Weights of a small transformer language model.
Size: width 192, 6 heads of 32 (2 for keys and values), MLP 768 SwiGLU, vocabulary 2048, 7.82M parameters.
Architecture: RMSNorm before each block, rotary positions, untied embeddings, normalized queries and keys.
Training: a variant of Adam for these matrices, 199M tokens.
Each number is 128 + 32 x the weight over its row's rms, rounded and kept within 0 to 255. Layers, rows and columns count from 0. The size above them is the row's rms in percent of the matrix's.

# layer 8 MLP up, 768x192, rms 0.11, rows 308-353, columns 48-95
size [100 102 103  99  98 104  96  93  96 100 108  93  94 102 100  94  89  98  95 100  95  99 104 104 102 101  98  97 100 107  95 101  99  92  98 100  97 103 102  99 103  98 105 104 103 104]
[[132  79 111 114 116 143 144 150 152 114 151 145  96 117 119 103  78  87 115 156 167 142 146  99 124 110 115 100 168  98 134 173 107  91 120 127 111  99  69 116 158 104 183  79 138 136 120 141]
 [139  97 141 112 110  59 120 116 132 194 124 191 171  87  39 118 131  98 165 129 153  96 128 146 145 190 170  88 143 124  66 116 124 163 111 196 152  65 103 116 155  82  81  87 169 167 107 140]
 [114 140 107 126 109 146 114 116  66  68 162 107 131 147 113 160 168 179  94 184 147 105 120 132 135 143 127 130 206  99 122 199 121 179  98 194 129 162 116  67 160 130  49 165 101  84 109  82]
 [237 121  91  99 141 137 124 145 205  96 123  97 151 112 117 184 169 155 141  86 106 226 161 125 118 117  96 161 105 204 116 112 144 139 113 104 153 162  94 162 104 172 112 109 163 133  93 103]
 [111 137 177 139 165 177 156 166 186 104 137  89  92 147  92 150 156 121 157  98 151 123 143 163 113 134 116 117 162 130 137  77 176 144 167 192 115 139  83 134  83 140  79 130 143  97  44 138]
 [147 117  96 122  57 141 114 102 134 122  96  99 173 126 163 204 135 160 141 115  92 122 186 154 124  87  78 112 135  72 118 117 124 143  95  96 160 149  64 175 130 119 139 161 116 116 120 110]
 [115 162 129  49 105 116  86 151 143 132 104 156  88 174 138 173 102 186 109 178  73 147 140 174 164 145 130  97 157 180  90 155 147  96 125 122 138 115 163 120  79 137 125 121 101  90 146 163]
 [123 134  72  91 154 111  92 129 144 178 180 202 144 137 159 111 157 109 147 143 130 136 154 115 182 109 173 106 133  85 138 161  73  69  78 126 144 172 153  98 113  62 168 150 169 142 111 135]
 [155 161 149 127 120 213 120 171 107 191 107 113  92 121  92 115 132 138 177 123  84 162 112 100 123  95 117  88 151  87 117 121 123 167  85 145 161 133 103 119 128 173  65 123 121 109 103 171]
 [121 129 147 136 134  98 120 108 101  99 127 177 111 127 175 134 119 151 122 134 155 122 127 155 101 124 154  83 138 120 139 154 137 124 122 100 123  82 167 149 141  84 118 138  85 134 143 178]
 [102  97 100 100  93 129 109 156 112 179 110 155 181 168 106 158 133 165 159 151 116 142  57 194 120 159 164 176 130 177 148  84  67 124 147 145 210 161  57 138 149 117 104 166 136  97 127 174]
 [165 159  81 153 175 101 126 132 158 104  99 145 129 169 140 105  93 157 165 103 163 141 102 146 114 159 115 101 130 187 147 111  92  93 142 145 120 137  97 181 138 128 185 104 122 135 150 120]
 [146 128 144 116  87 121 140 140 169 138 106 146 132  85 126 155 123 125 172 128 142 145 116 170 164 141 131 128 102 143  81 137 138 115  70 152 157 127  70  87 129 103  65  91 119 149 127 118]
 [102  45 137 129 124 169 130  77  81 124 107 150 144 142 114 130 109 122  82 172 143 149  83 165 126 149 211 100 106 143 154 137  85 149  59 136 166 159 133 171 114  98 144  96 121 148 134 160]
 [145 156 110 174 160  40  84 182 175 171 102 153  92 117 111  84 166 145 104 167 130 108  93 127 169  86  59 111 146 100 121  88 107 133 125 124 114  92 120 167 160 111  72 105 131 176 128 115]
 [125 142 124 104 146  43  99 122 124 139 119 104 133 153 136 135 106 128 112 179 149 142 144  76 104  91 113 128 110 109 135 115 128 165  92  99 155 166 113  72 155 154 132 119 153 128 145  93]
 [ 84  70 118 100 153  43  96 173 162 120 126 129 156 143 127 143 158 151 118  83 177 170 180 103  96 163 156 151  59 161 127 163 151  50 119  86 122  81  70 156 154 125 131 141  89 120 188  93]
 [149 127 168 100 141 132 109 173 164 144 120 127 159 123 114 113  71 105 128 157 141 126 179  84  73 100 131 121 123 129 125 114 147 150 133 143  76 123  54 160  93 165 114 134 136 137 176 119]
 [ 64 148 108 109 132 165  78 104  90 137 106  97 158 142 105 172  92 137 144 135 152 105 123 151 138  92 143  63 202 111 177  96 121 126 183 103  85 143 122  70 111 133 117  64 145 142 122 113]
 [124 135  80 134 156  83 153  96 165 169 101 171 174 173 100 139  95 177 196 142 135 161 123 116 102 161 134  46  80 174 127 161 137 150 118  58 141 156 143  86  90  73  98 113 114  68 148 117]
 [ 81  49 186 108 115 134  56 127 105  91 190 131 120  95 136 138 128 132 145  59 103 115 116 111  86 120 124 134 121 123 164 147 146 142 138  70  84 141 110 104 142  93 134  89 115  70  94 210]
 [ 88 149 131 108 133  79  97 107 139 113 104  71  88 102  90 131 138 149 139 147 177  86 158 116 146 150 172  75 118 150 137 100 153 104 101 157 185 107  92 166 136 167 126  69 116 153  99 104]
 [162 121 130 145 109 133 137  67  70 168 117 136 137  84  98 163 159 122 140 127  85 132 145 148 122 132  89 152 112 150 119  96 160 128 202  87 103 143 106 171 111 127 107 139 129 184 166  44]
 [164 128 174 142 147  86 154 158  73  91 117 116 124 170 111 156 154 130 156  68 100 110 131  99 165 154 145 119  95 154 108 187 134 134 106 130 118 154 132 151 125  64 174 171 118  79 119 170]
 [161 142  73 143 119 148 140 139  77 176 176 125 148 112 137 163  90 140 135  59  78 119 157 110 126  73 171  82 144 148 130 164 117 176 135 116 109  93 157 105 126 123 143 170 106 124 153 117]
 [177 142 156 112  86 151 162 111 161 167  99 127 130 111 163  86 141 139 130  88 110  53 100 156  59 145  77 102  78 150 102 128 172 150 153  18  50 123 133 125  46 139  74 107 129 160 127 143]
 [136 175 120 133 114 143  93 131 156  91 121 157 120  98 121  97 156 183 116 123 125  71 121 161 121  87 193 126 133 141 141  94 129 141 127 111 107 166 157 109 137  33 163 146 167 112 132 143]
 [114 149 104 104 158 153 173 126 136 159 120 154 128 118 165 197 145  73 144 166 142 124 155 121 143 127  99 100 117 166 135 119 102 131 163 115 110  89 117  95 162 157  76 105 106 111 157 152]
 [128  81  78 170 105 147 131 206  72  75 139 116 104 141  82  92 101 118 173 106  67 141 111 148  89 143 101 117 182 115  78 181 133 134 135  90 134  97 127  96  90 159  99  99 102 121 149 106]
 [178 107 157 126 162 119 135 196 160 171 135 149 150 125 117  95  57 129 145 135 144 117 148 165 122 137 121 131 150 118 109 189 165 201 117  96 128 159  98 160 103  96 138  96 146 152 161 111]
 [142 189 101 124  85 124 100 139 157 112 125 119 179 176 112 158 114 104 133 132 141 130 161 148 144 147 144 100 129 166  88 102 140 146  57 121  88  53 159 170 155 143 104 140 109 136  81  74]
 [ 98 151  60 158 160 119  89 143 119 196 162 128 119 170 177 134 158 153 103 107 103 133 113 130 121 126 116 141 188 141 164 162 153 147  69  99 143 182 166  95  86 102  87 101 111 105 184 122]
 [ 79 121 126 169 168 143 117 102 163  81 131 121 181  95 145 180  55 105  89 122 162 106 119 109 111 162 143 162  70  98 173 115 141 108  89  94 117  83 102 145  75 178 108  91 132  96 132 142]
 [103 165 123 121 170 148 115 134 118 140 117 124 179 144  76  95 135 140 146 111  77 154  91 105 119 125 119 143  92 100 130  89 194 127 135 129 133 165  80 147  94 167  42 152 119 167 113  98]
 [160 120 127 151  88  99 174 104 100 128 157 104 177  93 161 118 131 211 118  92 139 117 137 110 113 158 101 157  73 181 109 166 174 170 122 166 152  97 132 135 141 116  64 142 104 182 152 171]
 [134 111 142 148 142  87 125  58 140 108 155 122 152  93 133 110  91 228 208 164 169 137 122 120 138 149  91  93 100 106  94 176 132 179 151  83 117 147  87 112 160 138 141 178 118  86 149  86]
 [114 105 133 184 138 162  81 140  94 133 132 132 128 110  92 114 176  98 143  80 102 161 144 141 166 153  99 115 115 122 131  92 116 137 124 176 186 155 192  93 140 149 151 172 141 112 163 107]
 [149 126 179 141 162 101 100  73 156 136 124 137  68 152  87  75 142 165  98 169 153 145 126 158 117  84 135 157 144 158  98  95  50  60 140  63 110 133 114 167 115 137 147 154 154 108  96 135]
 [145 127 127 110 117 111 201 106 141 140 144 155 148 121 125  92 169 110 177 185 138 130 112 122  77 140 144 135 135 161  99 172  73  85 142 123  87 147 108 155  75  99  89  97 116 145 148 128]
 [164 128 116 155 153 175 128 147 138 137 105 162 175 141 171 127 111 133 137  90 182 100 145 105  98 126 126 108 168 110 110 139 131 149 157 114 156 114 144 142  78 112 117 122 149 136 116 124]
 [118 133 126  94 137  77 171 123 161  97 133 104 141  93 167 109 195 160 149  78 109 107 111 166 124 145 111 176 142 134 114 172 134 179 178  64 147  85 189 156 161  98 103  94 163  76 159  37]
 [160  99 158 158 144  81 115 119 149  88 127 186 149 110 136 124  85 120 114 120 136 136 117  95  71 153 122 149  57 193 138  78  36 132 162 179  90 132 120 169  70 133 112 133 179  87 202 191]
 [114 127 158  91 116  79 166  88 113  70  94 124 213 118 131  97 126  79 133  80 154 168 172 136 156 154  83 134 133 158 105 122 177 127  97 101 150  89 176 129 131 139 118 170 159  71 134 152]
 [136 143 121  97 104 123 125 124  47 101 120 145 139 160 119 147 174 140 113 152 135 153 156 152 144 147 139  34 114 124 126 110  54 169 152 127 114  83 125  74 114 161 167 160 128  82 106  87]
 [103  87 139 100 153  88 127  86 117 118  91 186 120 103 130 125 142 114 101 180  64  98 153 143 105  90 212  98 171 141  57 108 153  72 164 126 154 149  89  97  69 177 130 118 138 128  62 120]
 [147 131 106 135 148 134 100 137 192 138 158  90  72 122  90 141 123 110  81 145  84 128 142  99 145 117 152 109 136  87 146 108 166 128 104 115 142 174 126 110 143 137 148 164 133 150 127 153]]
# layer 8 MLP down (transposed), 768x192, rms 0.108, rows 308-353, columns 48-95
size [103  99 101  97  99 102  98  95  97  99 107  93  93 102 100  96  92  98  96 100  96 101 101 102 101 102  95  99 101 102  99 102  98  94 101  96  99 104 103 100 104 101 107 104 102 101]
[[138 116 122 147  94 156 124  73  73 125 133 135  74 120 136 153 111  75  85 118 118 130 179  81 200 111  97  56 143  90 125 113 100 140 120 143 169 128 128 110 153 102  86  88  83 151 112 170]
 [ 99 113 111 196 113 192 120  85  85 112 141 144 143 140 138 178 135  68 147  96 161 110  46  90 119 105 122 177 184 125 146 134 167 153 127 149 168 131  99  99 109 121  53 156 117 147 163 166]
 [141 124  70  71 117 125 100 139 118 121 117 124 122 113  93 128 146  86  56 176 137 157  99  69 118 124 130 111  96 219 145 121 122 106  98 125 126 133 121 207 183 192 123 165 140  82 114 178]
 [122 180 118 181 163 118 197  73 152 144 110  73 167 137 129 140 136 129 132 135 120  64  65  66 109 112 145 131 107 172 180 132 126 154 134 136 107 106  59 171 112  84 141 115  95 148 205  77]
 [107 146 119  81 126 114 192 112 133  92 124 109  99  72 157 141 126 171 115 115 141 139  49 130  76 119  90  71 136 133 226 122 140  79 124  84 163 145  72 108 152 176  77 129  21 120 150 115]
 [121 137 131  75 150  95 143 103  92 170 123 150 109  80 120 118 138 136 102 122 153  82 152 202 198  76  92 125 113 114 128 160 157 146  88 168 139 117  86 129 112 161 121 122 152 173  85 113]
 [111 103 179 134  86 141 146 198  90 135 150 108  92  67 110  35 174 166 152 166 133 107  78 132 124 179  83 170 139 127 120 140 125 100 161 157 111 165 103 142  82 137 128 127  43  99 137  94]
 [180 103  17 159 133 167 161 158 138 105 111 130 138 117 152 145 148  86 107 115  75 128 117 129 146  92 160  95 147 130 141 100  50  80  81 119  97 146 194 139 138 131 147 121 233 151 145 149]
 [130 167  94 121 165 136 152 114  78 151 111 108  70 185 159 149 115  79 128 158 131 130 129 148  94 153  92  64  95 143 122 134 130 117  85 102 171 149 102  97  76 117 189 110  95 122 148 149]
 [115 132 108 130 159  62  75 131 154 160 162  98 138 125  90 190 162 106 147 180 123  75  99 115 137 102  41 118 127 135 129 103 125 126 147  97 132 162 185 133 175 149 142 118 213 113  87 138]
 [137 112 119 163  83 167 109 112 130 182 164 147  99 144 178 100 121 150 136 158 143 135 138 153  91 131 142  70 157 112  96 135  82 121 154 154 138 152 130 193  66 110 116 138 184 110 169 160]
 [139 107 159 149 166 158  68 106  98 125 161 144 124 139 161  96 106  99 191 147 138 145 212  94 107  93 199  75 167  78 133 122 140 135 143 179 150 125 154  67 127 171  93 162  91 155 124 166]
 [140 121 107 131  99 144 148 144  86 129 112 122  39 112 119 144 173 119 122 164 112 134 116 114 154 142  81 121 126  99 129 161 136 123  45 146 217 138 139 127  83 133  78 147  60 136 158 133]
 [ 98 167 162 172 118 113 128  76 101 177 103 163 148 141 164 140  67 127 156 152 163 143 131 149  59 153 168 176 102 137 121 118 160 116 162 123 146 124 147 125 101 108 111  80  27 167 159 165]
 [175 143 176  68 193  54  95 132 135 176 130  92 143  86 115 145 154 139 120 143 108 135  65 114 124 156  77 126 108 159 128 137 161  91 148  97 216  89  71  93 131 152 159 101  22 117 158  86]
 [153 201 117 192 151 123 173 164 171 107 152  57 122  99 120 161 103 158 148 172 111 112 142 127  99 113  57 102 164 116  96  95 108 102 128 116 101 135 148 143 166 162 173 103 175 173 119 109]
 [ 84 173  96 122 110  87 124 161 120 124 124 145  87 139 185 197 150 154 171 107 142 128 148 150  96 138 175 145 101 128 100 124 160 139  64 128  73 169  92 110 125 116 124  46 241 138 129  83]
 [145 193 193 165 128 126 149 114  78 138 164 149 132 103 112  91 140  80 123 121 133 131  92 109 145 132 177 107 162 170 102 138 117 114 136 156 190 129 122 156 141  37  85 122  93 159 140 150]
 [144 151 162 108 119 126  99 101 143 153 165 171 141 141  71 134 165 108  77 130 119 170 107 157  69 138 148 158 111 133  43 151 115  78 141 114 114 150  94 125  69 162 102 163 106 134  74 153]
 [123 159  64 153  69 161 108 132 127  97 104  77 104 152 170 140 103 127 138  46 102 179 154 117 149 133 125 130  94 101 161 145 140 149  66 136 149 156 121 123 149 109 128 178 237 150 168 135]
 [ 61 166 180 135 121 102 163 159 127 197 105 161  71 155  65 133 152 123 149  46 100  35 158  66  96  79 135 119  77 137  99 143 123 183 162 122 185 114 105 128 126 153 143 105 133  87 141 140]
 [135 127 146  75 135 147 185  95  89  99 193 142  87 147 114 131  88  82  30 130 126 135 126  98 146  87 129 150 113 120 135 103 149 191 192 157  69  78  84 123 139 150 130 169 184 137 130 184]
 [140 197 130 168 188 115 152 156 133 150  92 144  39 163 112  63  93 137 105 128 153  92  98 136  96 119 110 103  77 160 212 165 103  86  91 141 137 126  99  68 151 120 147 129  97  69 164 175]
 [ 80 115 132 157  73  62  84 152 165  50 150 143 145 132 144  87 126 125 103 190 149 119 156 142 125 145 153 142 125 110 139 123 143 163 122 147 110 178 226 236 114  93 143 128 109 109 111 149]
 [100 147 120 159  86 167 168 108  83 107 168 143 105 164 145 142 105 127 177 108 160  89  66 112 127 132 163 113 137 176 148 173 134 132 133 126 121  57  80  39 104 116  76 125  98 152 117  84]
 [ 95 127 114 110 167 115 103 151 110 101 148 121  43  79 100 155  92  88 141 122 140 105 200 109 129  96  95 136 173 144 132 128 107 140 121 144 143  94  83 139  92  94 100 125 186 174 166 133]
 [101 109 228 146 132 162 135  84 142 113 175 148 122 142 116 138 171 120  92 110 103 107  76 139 148 135  99 119 137 114 126 148 129 105 146 125  72  74  88 184 132 118 150 105  21 209 130 147]
 [150 113 100 159 141 119 112 151 162  61 172 126 105 142 171 167 151  94 101 169 140 145  76 102 113 187  94 117 170 107 134 137 104 109  99 207 153 132  79  83 138  85 134 132 168 149 146  75]
 [125 142 173 165 159 116 116 175 190 182 131 141 169 131 152 138 117 122 137 198 117 162 175 124 147  92 148 112 137 136 110  46 131 184 127  90 163  91 130 106 160 121 160 113 156 105 133 131]
 [171 156 157  98 139 136 139 127 193 117 102 144 122 141 130 106  97 110 155 117  79 143 210 110 160 120  82 119  89  57 151 138 163 114 100  45 120 102  97 121 113 164  66 124 182 125 131  92]
 [176  61 145 136 114 105 181 112 132 114 101 133 169 120 124 108 144 139 126  88 130  97 113 133 153  81 108  81 131 125 125 155 167  57 165  89  73 122 133 128 110 148 120 156 255 130 127 152]
 [ 86 126  91 169 140  65 124 141 163 128 136 170 104 164 126 153  84  90 139 108 168 172 150  80 103 130 133  62 133 200 154 104 170  83 107 107 108  82  95 124 113 155 138 148  55 132 106 136]
 [117 124 130  64 132 164 173  93 147 158 105  99 138 143 141 103  72 179 107 181 123 170 240 165 154 130  83  74  86  82 165  98 151 135 110 127  78 168 160 120 121  68 161 149 236 107 138 126]
 [149 126 119 112 107 104 113 150 108  94  62 101 108 158  80 132 120 153 165 149  96 116 166 109  31  83 149 131 144 103  56 133 107 121 115 126 143 134  79 130 130  92 153 112 179 173 133 117]
 [129 109 136  58 135 137 168 155 142  44 211 136 138  95 131 156 159 147 136 123 105 107  55 154 101 121 187  82 128 186 156 119  83 121 111 139 133 154 129 159  86 187 156 104 132 150  80 136]
 [171 131 150 120 121 105  78 135  73 112 124 149 146 167 110 114 190 117  86 140  87  87 196 159 132  75 120 104 138 155 118 109 145  72 105 146 136 161 190 157 101 123 158 129 178 149  97 193]
 [155 100 194 116 101 138 172  97 117 143  70 145 105 180  55 134  83 154  95 121 101 187 124 109 145 107 125 112 118  98 106 189 152  90 136 151 130 169 137  73 142  97 166 116  90 107 106 112]
 [118 127 112 171 164 136  82 171 148 187 163 134 134 114 161 171 158 133 113 109 108 130 232 104 158 110 169 120 106 148 134 194 130 146 105  42  99 172 126 112 149 130 113 183 244 142  94 151]
 [143 108 111 203 103 235 106 120 134 113 143 139 113 140  59 109  96  79 100 130 119 111 186 170 124 110 139 117  99  91 122 127 108 123 140 126  96  99  95 162 107 139 176 145 171 119 188  35]
 [ 85 101 115 128  97  74  99 171 109 217 192 120  84 171 144 118 147 135 126 133 112  93 153  94 114 110 160 105 151 128 178 129 134 205 158 144 114 138 156 127 167 107  70 146 250 117 196 133]
 [ 81 123 139 203 181  95  87 140 119 146 212 161 123  96 128 163 164 150 157 170 142 102 144 125  99 127 129 125 206 144 140 138  65 144 140 139 121 100 137 149 159  62 168 141 250 126 170  92]
 [158  62  70 118 121 139 137 128 152 137 164 124 127  88 143 167 144 129  68 160 170 173 200 133 158 128  79 118 144 178 126 119  83  99 133 167 145 126 131 147 119  98 155 117 192  82 128 102]
 [ 47 162 139 154 136 147 178 116 107  87  98 120  67 119 146 119 134 120 125 183 140 153 123 119 101 109  61 115 116 132 169 128  98 107 153 146 144 145 130 149  90 115 118 135 255  45 188  90]
 [185 136 110 136 108 130 114 158 154  93 132 167  82 184 121 115 179 123 160 142 119 142  27  89 116 163 131  78 157 137 105 147  45 150 116 145 136 139 106  45 112 110 122 139  16 116 102 158]
 [164 165 206 107  51 158 102  93 154 149 132 115  99 145 135 156 127 164  94 119 135 127  35 101  40 156 114  98  69 120 120 118 137 121  74 117 157 140 135 166 143 113 170 159 167 143 140  78]
 [ 97 120 109 121 116 147  93 100 126 186 131 141 106 128  90  93 146 162 122 156  86 128 148 137 115 158 175  94 117 106 138 147 114 125 106  83 148 219 132 104 149 108  99 200 205 126 151  81]]
# layer 8 MLP gate, 768x192, rms 0.115, rows 309-354, columns 48-95
size [102 103  98 101 103  95  95 101  96 103  94  92  98 100  99  94  99 101  96  98  97 102 102 105 101  97  99 102 104  99 105  99  94 107 100  96 105  99 100 102 103 106  99 101 110 103]
[[167 109 150 148 165 135  90 128 190 123  77 103 164  98 105 137 148 105 129 182 120 110 118  77 115 119  81 124  81 155 121  73 130 159 155  99  53 183 147 152  76 142 176 104  81 106  93  96]
 [107 167  87 153 106 151 190 129 174 150 187  66 157 150 155 144  99 168 123 111 178  82 125 115 167 155 114 145  89 161 122 175 169  82 125 141 125 116 140 145  98  76 149  91 108 114 128 120]
 [103 155 145  65 141 146 112 100 103 133 108  92  85 113 128  96 136 184 127 113 118 148 100 140 129  99 135 134 117 143 129 121  93 154 147 133 148  67 167 161 155  61  84 116  91  95 140 182]
 [129 110 102  80 133 180  78 101 127 139 139  84  92 133 143 127 135  81 118 114  96  82  76  96 140 133 119 159 137 155  99 137 159  77 135 170  97 168 124 139 117  83 171  72 102 143 103  74]
 [105 138 159  91 132 143 188 142 125 121 156 150  97 151  90  98 152 113  97 140 116 128 131  64 169 142 102 137 107  80 135 175 106 131 179 178 106 157 154 124 119 117 113 124 120 108 102 193]
 [105  82 102 145  43 151 142 119 154 118 155 125 163 216 175 133 113 104  87 132  72 145 155  78 163 148  78 117 122  67 143 105 131 102 137 105  66 146 131  77 126 158 164 111 128 150 184 146]
 [142 123 117 108 105 135  58 147 150 167 176 155 131 162 127 144 157 104 162 167 179 105  95 107 152  84 161 135 101 122 167 208  81  74 134 138 170 109 158 135 113 101 157 122 144 139 149 139]
 [155 117 127  94  93 122 140 104 153 107 153 185 105 107 181  79 104 141 152 105 115 164 154  89 136 165 101  97 131 167 114 247 157 104  51 112 127 107 163 123  63 150 145  93 104  61  87 180]
 [122 124 130 143 137  57 121  64 118 134 175 167  76 121 120 153  98  86 148 185 117 102 101 185 142 137 131 114 138 133 193 166 153  39 131 105 156 101 181  90  87 129 135 157 110 201 141 171]
 [149 152 160  74 112 153  94  89 147 132  86 176 135 193 140 142 130 171 125 151 164 153  78 180 199 170 181 137 134 121 137  64 168 147 172 149 154  86 155 135 116 125 140 150  72 124 116  81]
 [ 87  90  99 101 157 113  89 111  99 138  90 126 151  89 153 112 148  80 165 174 166 133 114 149 120 116 115 152 128  55 144  96 157 188 127 107 136 136 184 106 120 126  68 176 158 177 123 169]
 [120 117 110 170 120 175 186 106 190 135 150 161 171 127 128  85 157 151 149 120  85  96 108  97 105 141 155 129 158 174 140 144 157  59 102 107 143 143 158  86 101 118 167  93 128 180 122 124]
 [177  74 180 120  90 116 121 112 148 113 152 137 140 139 123 112 127  71 104  83  67 159 170 101 167 141 129 122  59 169 114 184 133 117 172 179 110  60 140  83  95 119 128 185  92 103 125 115]
 [155 156  99  74 110 152  86  89 158 117 160 115  56 152 141 104  93  77 136 105  98 138  95 112  93 101 147 145 128 127 149 132 140 109 128 117 155 109 142  79 112 125 122 109 150 133 127 133]
 [125 107 198 124 113 115 120  14 147 163 140 135 179 108 137 142  80 132 143 102  92 159 109 145 118 125  91 162 161 112  95 118  85 116 129 113 127 173 156  82 124 114  87 102 115  74 178 150]
 [140  52  84 111 105 112  55 130 116  93 152 118 143 121 133 150 145 176 144 116 106 103 120 105 138 176 166 169  78 120 160 116 173  64 116  95 141  82 128 127 131 158 138 109 121 148 150 108]
 [127 139 157 153 130 136 121  73 159 149 131 146 134 122 142  83 183 101 144 119 120 154 124 100 133  86 130 141 100 133  50 103 163 112  54 141 166  79 153 175 130 123 120  77  89 142  85 138]
 [198 117  98 143 167  92 118 125 166 135 125 143  87 140 108 149  91 140  82 136  84 181 130 102 210  83 148 189 156  89 113 145 109  78 117 102 156 105 128 136  86 142  85  55 145 134 144 137]
 [123  77  78 117 118 140 108 100 113 147  89  94 121 156 113 133 128 127 149 122  76 115 128  80 178 126 151 131  82 111 245 195 116 111 117  86 103 131 156 142  91  59 134 124 116 111 180 188]
 [133 171 139 118 132 141 173  85 166 100 112 119 161 110 119 124 128 147 147 127 127  72  82 165 171 102 111 108 116 123 148 152 121 113  82 114 110 156  91 110  54  84 131 119 100 156 133 128]
 [152 106 159 153 225 104 114  97 194 176  91 112 118 126 114 120 164 116 122 128 160 128 100 105 171 131 141 140 145 132 172 112 142 130 176 152 160 141 144 123 113  74 139 137 142  81 117  93]
 [123 134 156 107 134 138 155 123 132 174 148 140 214 144 161  99 152 114 125  70 182 130 141 100 162 121 126  92 118  97 109 123 180 168 148 159 147 108 134 107 173 135 107 150 104  95  76 152]
 [107 152 196 101 119 150  86 175 144 122 196 139 128 142 146  98 138  48 168 102 133 143 128  92 142 137  95 136  99  71 118 172  86 104  90  86 115  91 132 100 150  92 147 133 120  53  59 131]
 [169 126 147 139  96 158 152 137 103 129 158 132 191 142 114  76 120 168 143 115 127  99  75  90 128 114 132  73  96 152 161  98  66 116 160 142 117 130  89 125  90 147 118  70 109 162 143 139]
 [132 140 116 143 120 140 111 164 180  93 101 121 134 108 115 140  84 109 162  85 105 116 118 181 164 126 118 180 149 173 131 143 121  71 133 160  91 149 159  68  31 131 120  94 138 133 116 144]
 [193  85  96 153 100 135  77 156  84 145 138 137 146 111  65 167 143 143 194  97 197 128  92 194 139 187  57  82 157 200 131 138 164 128 138 124 147 140 115 107  90 123 158 141  85 129  60 152]
 [168 189 147  98 124  86 141  85 145 134 122 178 169 105 123 134 134 133 149 115 128 115 127 123 134 123 182 109  75 103 134 147 131  81 200  93 148 127 108 181 131  96 122 113  97 155 159 115]
 [129 113 111  94 144  81  63 167 157 126 185 167 115  87  94  87 149  82 104 161 100  97 135  81 135 118 119 125  89 112 160 101  92 143 153 193 125 151 143  84 113 148 128 109 113 128 158 124]
 [139  96 149 126 167 108 108 134 176 134 118  68 114 135 151  48 116 115 118 118  74  86  89 153 134 106 131 129  77 135 103 174  83 144 125  36 159 139 114  84 113 118 118 164 102 110 129  82]
 [151 110  98  95 153 100 152 156 156 153 176 151 122 137 159 160 118  92 119 142  76 145  90 134 121 140 132 114 111  90  98 137 101 185 107 181 131 134 141 102  85 116 197 128 124 132 161  97]
 [149 155  99 139 111 125 106 165 112 167 150 103 163 152  98 168 133  89 130  97 120 173 107  85  99 194  94 132 137 150 127 126 113 131 136 124 127 196 102 158 107  83 111  55  94 165 155 143]
 [134 103 143 139 104  89 102 103 117 130 169 106  79  79 103  97 136 134 145  63 177 148 147 192 157 119 133 152 128 106 143 106 135 106 116 119 127 119 126 120  99 143 147 145  95 151 131 118]
 [120 163 112 118 173 124 103 155  72 123 126 109 125  93 109 110 177 115 108 134 150 131  91 129 125 122  71 131 131  99 167 152 142  77 139 163 156  34 149  60 120  56 136 131 119 166  49 103]
 [ 98 120 153 102 151 154 100 125 115 128 187 123  79 119 141 173 193 182  61 111 183  89 112 117 114 157 129 104 140 109  80 156 139 100 152 148  89 143 151 124  96 110 129 151  79 157 140 202]
 [ 97 110 131 113 125 168 164 110 120 149 169 119 156 112 145  62 120 123 157 133 113 136 127 178 129 175 120  93  12 128 124  96 103  75 156 110 121 124 100 142 139 140  78 109  97  93 151 115]
 [121  93  49  67 119 135 125 145  98 137  84 163 107 144  73 152 133  83 158  89 116 168  83  29 156 146  98 119 156 145 110 159 116 130  98 147 165 153 144 190  73 133 119  95  94 177  89 144]
 [148 124 150  90  54 105 142  88 118  96 144 171 182 142 118 136 155 162  96 190 199 136 111 160  95 117 113 118  99 190  91 141 106  77 141 172 121  83 108 174 111  93 131 170  84  53 116 183]
 [137 133 143 119 114 137 147 130 151  76 152 136 125 109 132 133  96 100 129 109 102  92 133 145 166 118 119 173  81 153 137 149 147 150 199 177 145  99 151  65 133  91 151 143 105 198 112 137]
 [210 147 157  93 196 144 128 104 185 110 128  73 128 152  98 132 102  97  95  94 106 186 119 145 120 146  65 166 155 101 104  91 136  89 199 143 130 110 137  84  80 148 125  65 155 112 120 133]
 [158  67 214 130  62 117 122  89 151 188 150  63 146 103 143 152 149 109 151 100  97 142  98 104 116 133 119 140 112 137 138 200 147 154 135 133 147 177 141  95  74 160 156 135 118 128 117 129]
 [140  94 154  85  69  85 172 149  80 149 113 145 116 206  68 134 141 113 133 114 159 167  90 127  90 159  93 119 128 104 114 134 124 114 178 127  86 124 100 126 108 186 148 106 118 145 128 117]
 [159 186 145 116 137 158 126  36 117 169 198 113 126 171 105 135 138 131 172  95 137 186 119 116 170 119 152 131  93 136 102 160 164 113 128 155 158 193 115 116 138  99 112 104 113 165 122 195]
 [ 95 133 133 129 155 103 141  91  87 187  98 120  71 136 134 127 132  90 122 151 139 191  69 156 161 120 161 142 153 101  77 123 171 140 175 143  99 125 109 114 126  77 129  95  86 140 127 148]
 [139 140 144 103  98 142 120 148 175 187 116 130 164  82  92 223 142 161  91 168  85 130 128 134 148 131  99  82  94 117 115  94 122  95 174 156 161  63 173 102 114 115 133  90  76 162  94 111]
 [148 184 123  73 129 158 132 150 164 140 177  99 172 136 124 151  85  64  91 117 177 120 103  52 145 145 116 183 135 172 120 122 183 131 115 172  88 111 105 134 144 167  74 134 126 121  80 155]
 [129 126 105 141 125 107  85  83 177 121 107 115 160 139  95 111 137 107 111 134 163 133 105 126 121 149 107 127  56 165 155  96  59 134 129 120 165  33 114 164  95 111 122  95  68 140 169  78]]